Weights of a small GPT-style language model, trained from scratch on English Wikipedia.
Size: 12 heads of 32, MLP 1024 GELU.
Architecture: LayerNorm before each block, untied embeddings.
Each number is 128 + 32 x the weight over its row's rms, rounded and kept within 0 to 255. Layers, rows and columns count from 0. The size above them is the row's rms in percent of the matrix's.

# layer 4 MLP down (transposed), 1024x256, rms 0.13, rows 489-501, columns 0-127
size [ 95  91 103  90  96  97 101  99  85 111  97 103  99]
[[148 146  80 126 131 183  91 158 151  95 151  70  91 113 119 163 140 117  74 155 125  85  99 166 139 109  97 143  79 168 106 112 107 130 135 106 100 144 120  77 175 124 135 107 118 144 140 141 125 131  99 159 186  57 148 128  86 148 159 102 113  66 120 130  26  78 122  92 154 119 144 120 102 121  89  59 129 191 113 148 195 121 139 135 156 152  99  58 129 111 126 162 151 158  92 100 131  81 123  74 120 118 128 154 152 140 179 175  63 156 126 122  87 152 148 139 130 173 120  89  82 120 166 125 131 193 126 112]
 [134  87 145 100 130 131 167  87 199  70 152 138 142 158 132 112 140 135  81 147 132 114 111  68 127  94 109 114 165 154 130 173 136 135 115 149 118 145 139 180 121  90 109  83 148 124 126 170 117 149 126 120 117 163 101 133  80 136  90 139 167 109 116 113 121 110 111 148 134 135  94 142  81 100 106  84 119 147 140 128 102 120 127 236 169 122 156  68 168 136 186  58 128  55 114 112 145 156 129  82  97 125 139 104  91 113 127 111  88  95  62 151 111 119  91 150 113 162 142 114 114 119  79 144 133 187 142 138]
 [128  70 142  97 140  71 110 163  88 102 121 145 134  74 138 100 116 137 127 145 102 163 148  99 121 196 148 171 156 127  85 116 116 117 106  89 180 171 143 117 111  96 119 138  89 137 103  90  95 191 159  94 126  72 115  83  98 122 113 145 141 183 146  83 132 169 163 120 126 123 128 106  68 142 134 166  67 148 200 110 114 164 143 103  84 153 143 131  93 102 155  76 175 171 186  96 143 104 123  54 117 103  79 100 180  86  88  81 124 128 129 130  91 140  63  62 127  95  96 132 143 183 133 153 104 134 191  97]
 [ 78 128 119 125 149 144 175 134 110 144 163  79 138 155 109 130 103 116 178 101 140 138 111  94 156 147 115 126 120 177 137 122 119  83 155 129 147 159  92 166 155  46  71  99  78 160 150  74  78 105 104  80 162 124 110 113 141 146 126 118 136 176 135 127 135 123 164 115  92 191 182 135  92  82  74 136 137  85 124 134 145 121 162 117 122  90 135 114 154 126 109 104 131 145 156 116 110 142 140 108 127 146 118 122  86 147 102 111 117 105 164 194 154 173 126 142 113 169 110 144 176 125  84 221 150 200 126 161]
 [100 135 122 114  95 162 128 130 141  51 109 142 153 137 148 117 168 130 127 205 115 123 116 138 146 167  87 111  91  96 144 177 122 149  74 137 100 131 155  60 133 113 152  95 147 186 116 141 161 102 124 120 133   9 126 141 132  75 154 126 130 129 124 125 127  89 167 151 168 102  98 145 164 134 132 149 116 168  98 121 121 147 199 182  76  77 100 116 182 110  83  86 156 145 124 152 117 139 141 151 131  81  74  87 167 114 116 166 172 154 120 154 153 129 150 134 167 200  91 189 150 172  47 147 118 105 104 153]
 [ 86 120 144 142  90 141 142 135 128 120 144 148 120 174 111 154  81 113 180 108 156 145 128 114 147 124 118 108 146  94 192 127 141 107  42  84  66 185 155 122 114 104 153  95 175 108  88  64  60  80 105 136 147 158 149  87 144 163 123 146 116 126  88 119 168 162 108 165 133 119 135 108 156 101 134 130 109 103 136 119 114 154 176 169 117  89 121  98 109 161 184  51  74 171  98 117 149 137 134 108  93  82 110 144 165 141 151 159 112 162  86 111 163  63 181  94 108 153 127 123 140 119 134 177 160 183 119  86]
 [120 160 118 126 122 178  56 159 171 144 123 157 152 118 167 184 142 120 170 135 149  93 107 104  42 146 129 163 205  93  83 137 117 171 144 108 100 146 130 115 124 159 143 118 103 164 125 123 132  92 169 167 149 146 104 146 173 124  91 106 102 100 190 177 101 111  97 181 165 108 109 115 118 145 145 119 168 154 121 157 129 115 107 151 171 191  77 127  51 153 149 161 121 154 127 117  92 167 127 153 159  98 149 147 102  92 140 162 141 182 127 120 149  74 107 118  85 134 212  78 174 131 138 118 102 127 131 126]
 [128 133 165 170 113 197 166 130  91 168 136 104 163 148 105 118 162  97 114 129 148  97 120 110 125  99 141 100 131 144 123 135 127 110 132 186 110 149 129  77  46 129 123 108 111 139 126  83 160 111 162 103 154 135 194 116 108  60  87 126 123 137 149  97 148 117 129 147  73 162  68 121 105 130 167 126  78  78 142 134  73 116 101 122 117 101 142 137 109 162 129 156 174 140 123 112 147  52 110 124 122 122  64  96 117 122 146 119 155 112  77  96  97 141  74 115 107 121 173 121  94 117 114 116 128 150 122  86]
 [156  86 135 150  42 119 148  76 130  98 111 133 174 155 124 143 158  95 157  98 126 133 109 117 146 130 160 104  96 165  61 165 112  81 116 173 208 165 152 110 116 115 141  93  93 158 128 106 126 185 166 132 176 138 149 103  91 120  42  93 132 145 193 162 134  90 114 127 119 114 148 163  79  96 169 170 124 175 108 112 124 107 137 152 141 150 149 155 127 112 168  63 140 114 147  98 107 155 158 115 128 109 123 128 151  81  90 121 123 202 130 169 148  99 110 147 149  91  87  77 124 138  63 168 146 194 170 139]
 [154  96 135  62 193 171  95 209 132 151 137 135 152 134 104 108  74 139 161 207 119 113 140 114 117 158  90  95 153 150 194 113 163 149 135  90 166 147  74 104 131 172 111  87 139  86 148 131 155  84 185  85 187  84 144 125 179  85 146 162 148 100 148 118 139 149 137 132 114 136 181  97 124 165 185 168  93 134 135 153 170 102  52 102 114 147  59 105 114 100 130  52 149  86 147  96 161 174 132 124  93 151 152 115 132 167 179 116 155 129 152 138 122 121 162 156 124  77 135 102 116  98 104 167 141  93 118 162]
 [140 107 160 116 131 111  99 105 159 181 160 151  74 149 143 143 113  96 115 153  81  92 123 164 138  80 113  76 139  97 191 125 120 160 139 150 160 144  90 206  68  53 156 122 132 145 143 147 184 125 197 144  95 118 199  86 133 191 121 103 106 126  98 156 154 112 124 159 140 156 142 118 110 157 131 133 167  94 148 137 148  50 119 132 165 118  83 126 105 182 129 132 172 135 128 136 157 129 120 129 117  82 141 130  97 134 114 121 158 118  33 130 151  71 151 117 124 116  42 144  93 158  78 177 166 127 117 179]
 [167 111 169 150 170 126 188 152 160  52 144 113 145 125  63  86  68 161 147  97 131 162 120 144 127 146 116 125 151  84 137 131  62 102 160 148 145 179  93  73 156 119 106 167 151 100 169 110 159 123 124 116  79 130 149  96 151 145 134 208 177 211 169 117 170 117 170 133 144 117 126 173 144  90 138 138 122  68 172 177 112 153 145  85  68 129 146 127 137 150  76 123 134 179 131 201 142 127 154  82  77 112 160 136  99 120 154  97 141 191  92 153 114 182  54 134 120  77 135  88 114 141 162 116 161 110 117 135]
 [ 88  77 130 174 138 144 156 142 134 108  97 146 156  69 142 137 149 149 107 147  96  95 155  75  91 119 130 152 178  71 123 149 178 185 146  81  89 106 143  64 100 118 112 208 117  94  62 173 128  64  94  93 127 125 131 168  99  97 146 213 105  74 120 126 133 109 103 122 145 132 119  99 155 193 110  95 134 102 105 137 116 143  99 128 153 121 154 120 202  85 104 144 136  96 135 140 135 164 116  66  89 147  50 111 112 144 112  71 145 157 164 113 150 128 112 148 140 104 139 170 176 160 167  87 130 137 123  90]]
# layer 4 MLP up, 1024x256, rms 0.128, rows 490-501, columns 0-127
size [ 86  99  92  97  95  97 101  88 105  92 101 100]
[[100 172  99 114  78 113 125 106 118 167  41 133 150 163 137  64  98 123 143 107  68 171  89 184 115 167 102 165 109 164 131 107 131 170 129 116 145 101 143 165 126 132 112 147 173 136 103 119 153  51 102  89  97 143 146  96 167  95 142 129  93 114 167 129 173 170 139 172 147 146  77 121 137  64 155 141 128 120 202 108 163 121 113 114 108 117 142  95 150 109 133 126  77 146  40 158 133 148 152 129 132 146 153 148 109 209 109 107 134 127 108 110 134 154  98  95  96 151 111  99 164 176 119  79  49 123 152 132]
 [111 151 179 129 167  91 107 183 124 145 160 124 125 129  96 117 106 129 212 213 151 126 147 142 122 180 156 120 192 162 102 224 152 140 168 104 109 159 137 179  79 141 132 138 156 132 115 147 110  68 104  99 178 141 135 117 135 137 163 111 116 127 174 153 169 105 135 118 102 137 150 143 170  94 163  72 103 107  80 174 166 132 100 124 117 167 120  92  82 125 131 115 115 155 140 138 152 103 106  87 144 125 104 142  71 126 128 135 123 149 128 120 114 104  99 120 193 113 124 132 105 139 155 136 122 160 120 177]
 [167 160 143  98 170 115 163 128  82 136  93  71 101 150 150 136 162 145 100 214 118 147 115 192 114 117 145 139 112 169 136 116 117 145 128 158 131  96 158 111 144  84 121 172 194 110 118  94  72 137  83 104 107 141 135 113 109 117  79 135 156  79 121 139 133 115 111 103 101  89  88 143 131 203 114  65 148 134 138 172 103  90 126 127  87 193  60 144 154  93 217 120 145  85  88 104 122 135 105 128 150 144 106  61 183 126 166 109 137 129  95  88 132  95 128 199  66 110 112 143 131 103 185  79 108 115 156  94]
 [177 110 124 127 131 100 145 126  74 177 122 119  96 110 228 140 120 165  87 123  96  82 136 120 209 111 155  67 132 111 224 130 133 146 139 146 169 113 159 124 159 131 141 146 134 109 170 117  97 144 121 162 174 184 105 169 140 162 129  97  58 106 129 148 153  99 129 115 134 111 135 169 171 144 110 133 161 101  66 125  66 118 142 205 133 163 182 126 105 148 118 100 109 141 151  99 128 172 110 110 107 132 130 130 107 183  54  96 125 123 122 113 165 105 135 133  85 153 162 146 103 106  84 156 135 137 125 152]
 [136 170 151  88 126 128 107  94 128 119 107 112 158 124 122 141 152 170 156  97 167 182 109 144 122 157 120 126 176 106  77  80 163 125 152 107 166  55  99  72  79 133 141 140 150 162 122 147 169 186 103 106  92 146  95 125 133 199 133 118  82 150 104 126 112  69  84 136  78 136 105  96 130 145 110 122  88 118 153 125 147  95 140 126 110 112 133 111 153 104 206 111 167 111 104 159 108  90 125  75 144 129  62 140 107 129 164 118 175 145 143 101 141 113 142 154 116  83 112 169 125 161 133  50  69 197 142 168]
 [141 105 181  97 145 133 113 151 136 124 165 116 107 170 140  64 130 136 105 102 107 130 137 107 108 137 138 119 139 115 142 177 133 125  88 118 106 106 165 174 164 130 151  86 140  81 152 148 171 130 110  92 130  83 153  86  81 138 149 129 141 136 199 166  90 149 155  70  75 152 116 125 131 130 102 128 127 103 160 146 163  81 125 108 120 100 144 183 177  91 150 123 133  56 174 132 112 125 152 151 110 164 176 130 148 114 157  95  77 157 147  77  68 182 128 147 103 137 148 160 120 134  83  78 106 148 121  96]
 [120 121 140 152 145  79 136 160 143 151 119 141 118 121 188 152 172 113  62 177 152 160 177 104  66 148 160 131 124 132 143 135  91 190 119 147 113  60 158 184 133  81 113  98 131 171 162 140 119 107 113 176 100 100  90 136 117 135 149 136 176 112 116  90 128 119 115 171 132  75 129 125  93  72 154 108 191 211 127 128  81 111 118 101 200 164 144  97 176 132  69 111  87 122 150 151 120 166 159 174 103 130 179 142 151 145  83 117 128  86 126 174  78  70 134 142  88 132 154 102 161 102 108 119 108  80 153 117]
 [158 150 129  54 115 124 123 107  99 179 159 113 102 186 145 125 149 132 151 164 113 171 164 151  85 149  99 161 116 137 212 108 109 196  95 112 131 126 108 124 125 119 108 149 100 108 155 196 132  89 129 133  73  71 128 174 191  90 112 117 144 182 142 154 159  91 169  81  85  91 112  82 142 148 126 135  89 146 123 107 130 140 163 108 138 101 108  97 124 136  23 106 147  93  90 133 159 148 156 160 131 197 169 176  81 143  85 118 117 115 153 151 105 189 144 152 124 133 176 141 110 149 101 148  84 148  99  49]
 [137 119 107 135 179 128 120 110 105 129 166  45 115 145 147 201 122  87  96 101 183 171  76 157 100 133 130 179 126 142 122 120  95 121 184 158 139 133 130 113 102 121 170 165 128 124 116 130 112  95 128 179 147 144 110 120 161 114 160 147 148  85 108 153 139 127  56 154 105 212 159 179 131  81 130  86 126 139 126 115 150  95 153  88 113  75 136 135  72 106 162 111 163 154 146 168 115 106 125 183 152 128 129 162 103 105 134 101 157 128 130 115 101 137 113  97 113 127 142 141 128  92 179 185 124 127 122 140]
 [122 133 124 107 126  87 112 119 100 151 181 159 186 128 122 137 124 148 155 149 144 157 176  97 121  80 131 188  85 174 123 175 116  43 116 110 160  68 135 196 153 191  97 139 120  92 105 156 142 100 113 130 195 123 188 112 124 111 122  75 120 108 119 121 130 148 101 109 115 194 126 112  61 115 135 145  55 144 156 108 115 144 109  12 116 105 142 103 132 135 187  88 140 110 123 134 165 128 127  89 124 142 129 106 173 143 147 108 149  98 186 125 162  62 113 190 219 120  89  41 116  54 108 113  78  60 129 105]
 [142 181 155  27 101 111 138 167 115 141 100  75 181 140 129 169 140 102  68 125 231 156 148 107 164 156 118  99 152 149 104 124 160 126 145 127 170 138 152 114  47 143 140  95 128 133  83 183 122 149 139 145 106 119  90 180  70 105 185  94 158 150 100 111 173 138 127 200  84 123 154 120  92 165 171 141 121 127  63  98 135 121 114 141 113  96 137 143 136 123 157 124 155 119 194  80  99 129  67 170 167 163 182 152 144 155  12 141 100  84 104 128 145  97 158  94 135 120 145 115  73 118 117 117 121 149 167  65]
 [124  88 135 139 155 201 214 164 116 117 181  93 116 131 154 154 134  93 156 145 136 138 116 168 123 128  94 148 110 105 134 185  63 119 161 145 140 143 103 198 216  93  93  92 156  79 126 131 138 169 159 132 110  77 118 130 162 122 142  73 123 145 127 149 114 136 172 151  73 114 161 139 119 117  63  86 104 143 170  67 167 105 131  97 124 200 122 131 136 112 104  74 148 135  91 213 137 136  95 141  78 111 191 154 134 155  81 148  83  93 129 189  91 167 104 150 151 105 162 148 126 112 138 134 109 167  96 110]]